config.yaml
hidden_size: 768
num_attention_heads: 18
num_key_value_heads: 6
intermediate_size: 4608
hidden_act: "swiglu"
qk_norm: false
attn_scale: 0.125
tie_word_embeddings: false
parallel_block: false
extras: ["capped logits"]
init_std_up: 0.0173
init_std_down: 0.00326
beta1: 0.95
schedule: "wsd"
max_steps: 5892
Each number is 500 + 50 x the weight over its row's rms, rounded and kept within 0 to 999. Layers, rows and columns count from 0. Numbers have three digits each. The size before them is the row's rms in percent of the matrix's.

# layer 2 MLP up, 4608x768, rms 0.0892, rows 2763-2806, columns 240-287
086:476482560506448515560478427448555475496585492505407491596512530482514472472492494500563504348519415473501489428523480429476512482514348522578484
090:537453602550578559471594474530522499405506534562530391490421473519451507467556444509448477556490442560522551452576460491652508513431567389502568
059:506509420488428579475479475488465580460400441483418495487503594426548511479494554490490519518459435461505445490428558439542548532441499519612543
079:434523534524502539507487561421527517507503543425606533544528463449522386541506561472499592451416561491508522449556480437431458541530353449531463
066:481510520506469523484488569535483466517464534524547533582556498556503510492552525534433530463505443486480442534540452567460630448524569562552466
080:548571612640514534527659588433555461599461568501563495507505518540542534434449524470583420475431476383566551490467484489463477493487537416461531
072:461518472544535598602602516471492438569476575544442625486577514503576424587545500516575569554535538532463516492496605548573487445611476453564365
120:504527502482483484513611520530566515550461505477460457485539664451477513508546611528444495541537413583509520488464487456555466552497467602570475
130:478527462484551457516467514536588465531476476527502575445480447539514487458457487541473453563474517563490615524484479439520434456537534531486455
107:488546424449495423483559561465521522380501426382494572424437634463509575515516475504438540511590515551482501485608499366486550451502497553431423
039:441451499486447435498531476450491546581624522528472486570427471457382469508566550441544412499531449512538489495447532485553364455542472406563449
085:452563547617427469426500481420428438499569500495467446550522510520524407504529529498553579461514397530461476511556431509500546548501513550387544
110:444504522523489411481500446593549409530530528427486438509541497537448494564447515560510511510413497445516572548547551514581530461407495491510507
085:554531479419461508507511422523451478507477520500549594517538502466479482522510440554543414490528453530484450464579508457384472603520349515452429
059:542545464513526547452517588521497620543531447491520516618527489446431534485402498524599395491502526528428494423526429536469509547526451502491515
100:492438507560497484459459518535472519541453583541485470443515492472501454511553475558484541498628460580453534366507557532574522565497474552503501
126:479576623497431496516418471562500514509489514465501490550567496482463482544459579384469585433490528459532416506418468497495471638488473555483399
121:553522421551445554455550605528518622430498483603570543476555419551393401424539530553469520483438599475557480455491484511551483478548502417511563
099:572577521531444489508555500397536505554353480558483494559422449457600477490457510606565476517467471481609496566517430442479479549488403579480583
114:545459558442503493485539486465544526514546477549571509508497530532530454515476461501468431561502525582484464441501494595489529540453462457527489
073:573513509416405514509538457488541558543494481462540588471477500545478495448513552443449461564511571510482529491638417538554548496471494482490439
044:532502517474512521501505487428476440549498514525508513513550536530488462415443460484455470490452430375454505516491444475421528562460530513524433
106:475367491490563473447530451455584377480483473567456568486521442511477542387410590507467523485520520508525653473485537576530511583473476487399508
102:519508509524537550511555440514498493561483585499513473452556615478562646416534489551533504502489462480545485458604526495503437473578520486505544
103:462523500497487518554474530444502522435543433503512536434528442573465530514514451574560476491398500474539559518545486466521492533482527485518536
149:565601418462499491504535536534513554549546509456529524515557554472581486470491607529482544512489488437479514439499496543508535557496494507448436
036:556503525548425450578539448518525466591524492522513481450564493610538539514525557463469467502481555432522443496477458487542444448514614416422510
122:507408529513572489535478510412522500452493580504496507517500436507515565515540438484515494481450574434528486421490439481490487511570500485425490
138:585467471570551535501486514509496520500506429599511475591612440504565466503535524516519452460446481393478533519432488445438448475523529486467457
116:470457532418490452554365535497473488430486523472523418461597523461529446546549550465521502571501452466501465483492450448499484498474470583496454
115:450479475501476462471513507636468483451553408479453542585532515503468530572494526428446503495360487456449540522445521567488448514525449507492454
043:473526522490527573533541407404516474587502498515514474538591519443513515534495526480502418417482477570523522508518517485492518569493517532594515
140:483520477516488498502552485433489474442492529504534505592424545537553479484422592496423522504533519472565562503508559486469360528490525488474504
070:520435547479500485434450522574467615492510426526494505484534538457444534379444472479576514462541515514490421496486504578518509518581510559502502
040:446434481503485514420476448529559475499493496517465456451504518468440611444584472447583400479487426516505486578599465487526463464471499407478430
048:505438549518586553507539464463382597532482442495456382502612413585481564561498539460522454490463560446486545452572459491530532521413465487588484
087:568585547522467489564490529512441460502475408507498508546526479443428554517471499479531517492469527508492435513598565463484480533481505487481506
099:454501536409508486520433581479462450481450488600410492488490498533575565497463574469470441488466488494551474506419511575451503466514471495511494
104:503392476558528474567526532502605510568443577541597466380427473472451396439502450518512571494426453476549439547360522457578452461402562501522493
133:497599442437581572477459498423510534554540540515485481506423566625501674528546574488472384465461510568474474560530447496525581536473507500532494
128:574561493482472401409496486521571566508508537472504494517547511452525477578498475574434412601448441559519518426475460478470497477457559500549562
082:570591490469489536518482537553570425549502440537458534412505522506364467482438516534379548494477467510448456487458416522451481479590613505388522
103:496332568540555550599491502523473526470514509462598514491467513495495478520533471522568486554518382453384533482575453448462472506493532523481485
088:481540449357580556593536478583585564523499563459482574512451381461511461405477470498543474502524472486423627483407497473486573563490564512515482
# layer 2 MLP down (transposed), 4608x768, rms 0.034, rows 2763-2806, columns 240-287
077:429556549524504469507465473558543470429465362452469453547460549510509499467537517480588549400570449440475465502558479460526556465510367446485474
093:524525556442428475470513454473518466407526530488540458482507584504545511424552455557381511546463464532476517426570435522599563527495491473458497
063:459433482483510541540429524477491627460400495496540520521471381427450476523508447499484602423474476569628467582470544385516510560473577545542435
079:525409472477481513507485475488525601470548527618558517553436550563503490602518561490402533591429497503451557516486535469381557411509495490560482
063:506477536523432478514485495551477483442527457548480463556571565396502483576574530532397505590555530472532479583524408515489558476480478581534468
080:573517517533528502450521467458487478509522494472545480456521525560541546433449471514523443508488530425566515420474515472454456528601497514481497
076:443501451580517529499571507539526462554439596536496561469485489437486505565433423514535447562521576490537526540444528490446411533586433459542470
112:534568498518550472509467575396489530410584544459528533488583564518551525582571560565551391539445509494453535547586505489463510527475483475523496
128:465502525462498576468471571618495502584514483560570535448441505514517534470505536535412522503513448565440514512440592501501466456489550537490605
108:400495408524442418430483442486473478550559403488498606332410528514387529536502614466550504493537520499476497454557501507438554484490478570493437
035:517500467538488509479565523537469554556475473442497457538474544508496548510437565572565472528489552512495479492481450493576540470489495511488573
090:528546594592455490498505560470466479468461524461500569530516592550631455459525443571495514477536447457522506491507436502490458403517470528519571
105:506569444427527454462516517508456507604514461450498415520545501499467391568441476438551451566478513522473425531519528465516525534421522414469472
081:554555398483541460440500531443503514527429485517532518514541443511479525482521451595587475532578503541494468514531501567460506643511460410455438
056:520526465548453563485465526547416486499416473467636559498472412525393408568552520448601452438497538478503442551493413544501497535647461445453570
102:512495518599493470454547483464465424538555493520415488432550513492470443446619427462560493598556457494482551563482545467530479664493461537495420
117:458522640449454510567425526514477527462476440533506566559535529401463533538507553458495507476449461533515457471436541459524506611526425458461560
130:581474443542480557489513525534468468529491465462478449476455507546392534417459466604524486546547551524588485462603437392451507501553451476535548
107:522570543535497548479586467373558464524496501566458516522407544409385507550475498593566487491512492528523467516500485493512460609458487530480453
119:549454562473464576451489510510487504627519493665523492574461477433543479518460416542530461505521471500455452524394472518526503538542491523493440
077:524440487471446491522547510399532560571523542470590520528482457520501496552457492559445408517568585555576566528577419504436547486496449509527478
038:525472519416459547509518568465416437559487448523512560495532561470465380479410503398358455420523553439437479517426441515457467577536536543506400
109:449459447561535497463488493517469417559494521529624535515500493523429485484527516549505507557522504524476504508478517462489564451499543444513536
101:523471528492570545521486561483439568662514494526491517485464514574547506437534452578554521604543489482493588451536524460527446510408539494502535
112:487419540504492470566596477590490466451631464499537556500526481544391517601496454476486479461404576534462439570505472475542441448473538417610540
134:485530552552591481663474503472515421574597453488551523442500454469436465529568460557482483554500501552505522602617508414579447513551514531487531
037:567536510549460466476504480487563541451423544481514465554538483539488533549539517510472430544447530582449461440520517501541353512469462506430518
126:515465557506545528500444399482438480537495500353569570461469504541480485478571454432466568472491472523485443455492475562538507416537520504524513
142:516481442584580460483529440525534543548496520515486429445485527527545514473512514533539558466527456358408533473451492420502455489457536472398479
113:513415454583441578516456515632559557489447484497526431474525453499531469558490537583564445540474492467471478422470504559472545407464490533422487
116:493467442523535457587534497535508573457526525464507463504448566610435512536523465433538425519443505443504609514423480411502507594494555475453502
041:549524424426499461465548398394539476594476516462495573653675461497442427477570525519477596526492501538486512452476416473466497496433478469461545
136:445543592489466598539466489368489491532515548461412528538469523477506485453424545449515566464487521454579378502471488419532483533438452515597464
059:463529470491479478530493482443476502537366434500461496458551417456459500505398389594586560554579490490559552456534634518470550569428549514509503
033:601508380545477587570495495448503458603460500462550456502407477448604486517483506513466420512478538469626453518547461506465553437477471441551538
040:488496449529455460524497440506515502486466449506484482483482478532586507483459559516544557528558491549563495417555514458474536440444503542486539
086:541582532508466473460479514519497498516522480567445509533482448503398514503407540479509514469488493433514416477498442514504474502507557490509452
094:445509484425555631532423533565552533357516454557523493480535552535583505491573454523382546467558389445569481439475412543460447521530477562552480
106:476394487499511513520496445525621527515516529568439453411477349495490470443532460470557506497561390494467390626382574494593568531487505526512447
125:555573442586487479455439506462525537481382537510518465496463517491458508497552492452581559545445515496488567465527437495483511551503533470434408
134:547477550431477429486530494542446500417499621515382454512521509470516486527485542577491475566440445594532517540498413545548538530377530451487536
079:529546459537479445486547549487572430545516445455589451478509512519444617487442519578421546594501471433509477540518468527506462509499524489548523
099:473396463548568480504453503506496505492545554471586539416452550481559482529549486526522539518514405455541558463490531454503514456507471548478499
088:496548631424528558493605473494644575479610496461610488477482457517445529415539540586508465554511510507544453533425510421498538558443541522479469
# layer 2 MLP gate, 4608x768, rms 0.0884, rows 2764-2807, columns 240-287
093:434544436531450520499408589501521507542520468504463567546534522386515537556448528500553509500522619466479438561409580495410501476515461613563454
061:544555541506510471463503516539533419578562509555601462500435423624460455476471481500499488534554545508541502552526394507517488507598438520492444
077:511491467482446491518540499499502486504488412425506428414549571486492503498509497575570438598573524515492457585428461576603498490396615478514544
062:523480502538550528439505484472455521438514563479358548446496496463516480493443502492575435532438529546506554450471584380515433546483403402513428
084:445520473452428515507470472443591438532495491535516458440539468445407500548503542579422473451519461452476499520500471513510442563480500553504506
074:425532430572525586581602482541503453519457583513457616507537471511547401637522456549565562575533561505425510479458602482528469432552476507569432
114:545458493414517510465498479487391551516531476506522465490441527570568546534436484514467555441454520600487357490470470456531510524590487514518513
126:432581435527499481610510532422521383581505453536471524485494495507535486488438500563471428543483579538525482528451609476505435452493536450495458
107:470516459504456420517502527515518529469452488483530532329447569514479548476533553457490536543584579550430483458631484451497611463470492494519501
038:385490560536414510442517462443526550616483448505439573506479548490410540539384471444564485545535549507487518409371480516442547545550444437511532
086:463602518596441471428503526409426452554546476534556518511505572492513406456529547511559534500544364550465418508528472459543550526465531580362567
107:543501510543411465589501600512463517424447510459588407500482551543483452550476392503475440510448425446523460555430472519484508505526518608534509
087:547472456475530502490528485460532563521513557427416479583485580505532497496471518442505419427452587462577605436495445520573514395546470550559648
058:434509455521551460396475480458434418483513495497455487544423492565586436531487466442506508476514499607554438471466553545491545531480479457411605
098:543587496435453493479561502487476477503522439457502517627468506507517499523473538494442468471442527486539494537558475464458519418479461493423583
124:503552530485598434541511522537484562635559478552550594534539499579519458546497520427521515463445543414462488480504494542451457566549515546469497
118:497471534494530405530411461488486484501459488432437503543486586452566490588436505428580420499550408456468506564489465524610512536475487493510482
104:560523504531494506489540504460498483546458459538465484587460503437555472543451580593567551495566525428533543558507488465507474563534453609476527
108:588466543497482443530472439467503494494504454527553500397553496539554414469399467531479470550555598483521529513505486479464509513423494540515418
072:560480532442418505475532472494486580559525531440623612451506515541443490498509555484425484545504523545518511487597445525558556481467506502545399
042:594487480512476484438522499353514439542463485506485514537543478446466557463392410604430401489482468414499503542490482558462442478479524451586464
103:464331432504523482434477454464620415407495483493511536514509467527475609442446572563512555480604522541551565448432521570548436461474531536445549
103:506520551489533471472538468544550504666480545555377537571522500534489545462571516527548538422489502517488372533541517473538499441452508529539510
105:540515508525462557452539446509558488608474548541451472524469553417495450481503527444494479549632481550521453482449564565476513483532482511464447
143:469433537512531505567525416511474522512534523487624491521510450519487522491526430533505452473585462582608536563523534442448481552530448491400573
038:521530520464638594359488647454569494395419470510483507537485542467496474418445482526453550476519458599537522547473549617510539516432447580520521
117:501403517520570503557491480444453487361473565486501541461473534549490560412565428426486528518459544410524502316440514459542514535566507471443535
135:426491549459492422456532476514513480509535511452550507447445533483451585537545392490419509476523504679510523465567526527567580515468533492483501
121:511517506419467506545417540444496511460532487578432522468536479524496492476554542523551587467552520512495564481544508517515585539506469538485486
114:551541572501491583493454551484478582549447601463556464415461435490500389438554473532442501533515517505501420509500479514482556461526550566540426
044:442510488557505543501534424354511449538503472420508584492558508489467471504589565505467476463499513506460548519431452494469504574464471517530512
135:420462488463528538515469531548530466452529565506469492556550464508500538501442533492495533514491533435466507481492448572492427559491436476499463
069:576456420510481439488459566370435454433573644483459518579431545515570484498559491474507541444509534473507545497539542486580474524471401487516433
038:515591541477535499485498509485545426512575519474502616455541444468468473541508424536405511557449473514464515500504583582484585495546448488526463
046:449446492518446366516502495497532428436462517575474478546530486478480527471531545532390586597499469481473522520453527513491454565466563501445489
085:550574510490573489565567539546494474437524426461471468527481496486466495483452547456520540507538602515475503545589506519468408572468489453475477
104:475470550514509566462427545519527550444556431556479513531550603427560512503531502444466522510539436460516504453474545495425514495618487541501577
103:535580586387532572427500498474392538413574470464525509574552637502558554480430624502467473516446484458451458558543419490517517554538486504474553
121:471550483435540532477515461423438542536579517451559447434326633537504562487537539436551460509447470503452471543498484498577557533520555456577460
133:485521489557588488555489533588483476529473419506578531485534497547405578428524528535588528406516586418528457484514537450529425469462488556457546
085:543536496522566447509461542512519441517519496516463452538510532478488518426482546465485411465574469447568515474524537493471506509494519528604425
097:564432505519511418485497515484491560487541527504525501585539549499516488488486531616540527557494379500443462420530494497501477545544520517516523
088:482482442577425441471435468523404502431485430527513433513640605494491513538554520529523525482459491548493423519546489545514461349503523541477509
051:518483599502477525513541522517464486466456452517455503501503435524415537519530478578458524416536467461535467488515507481553386533518479516529439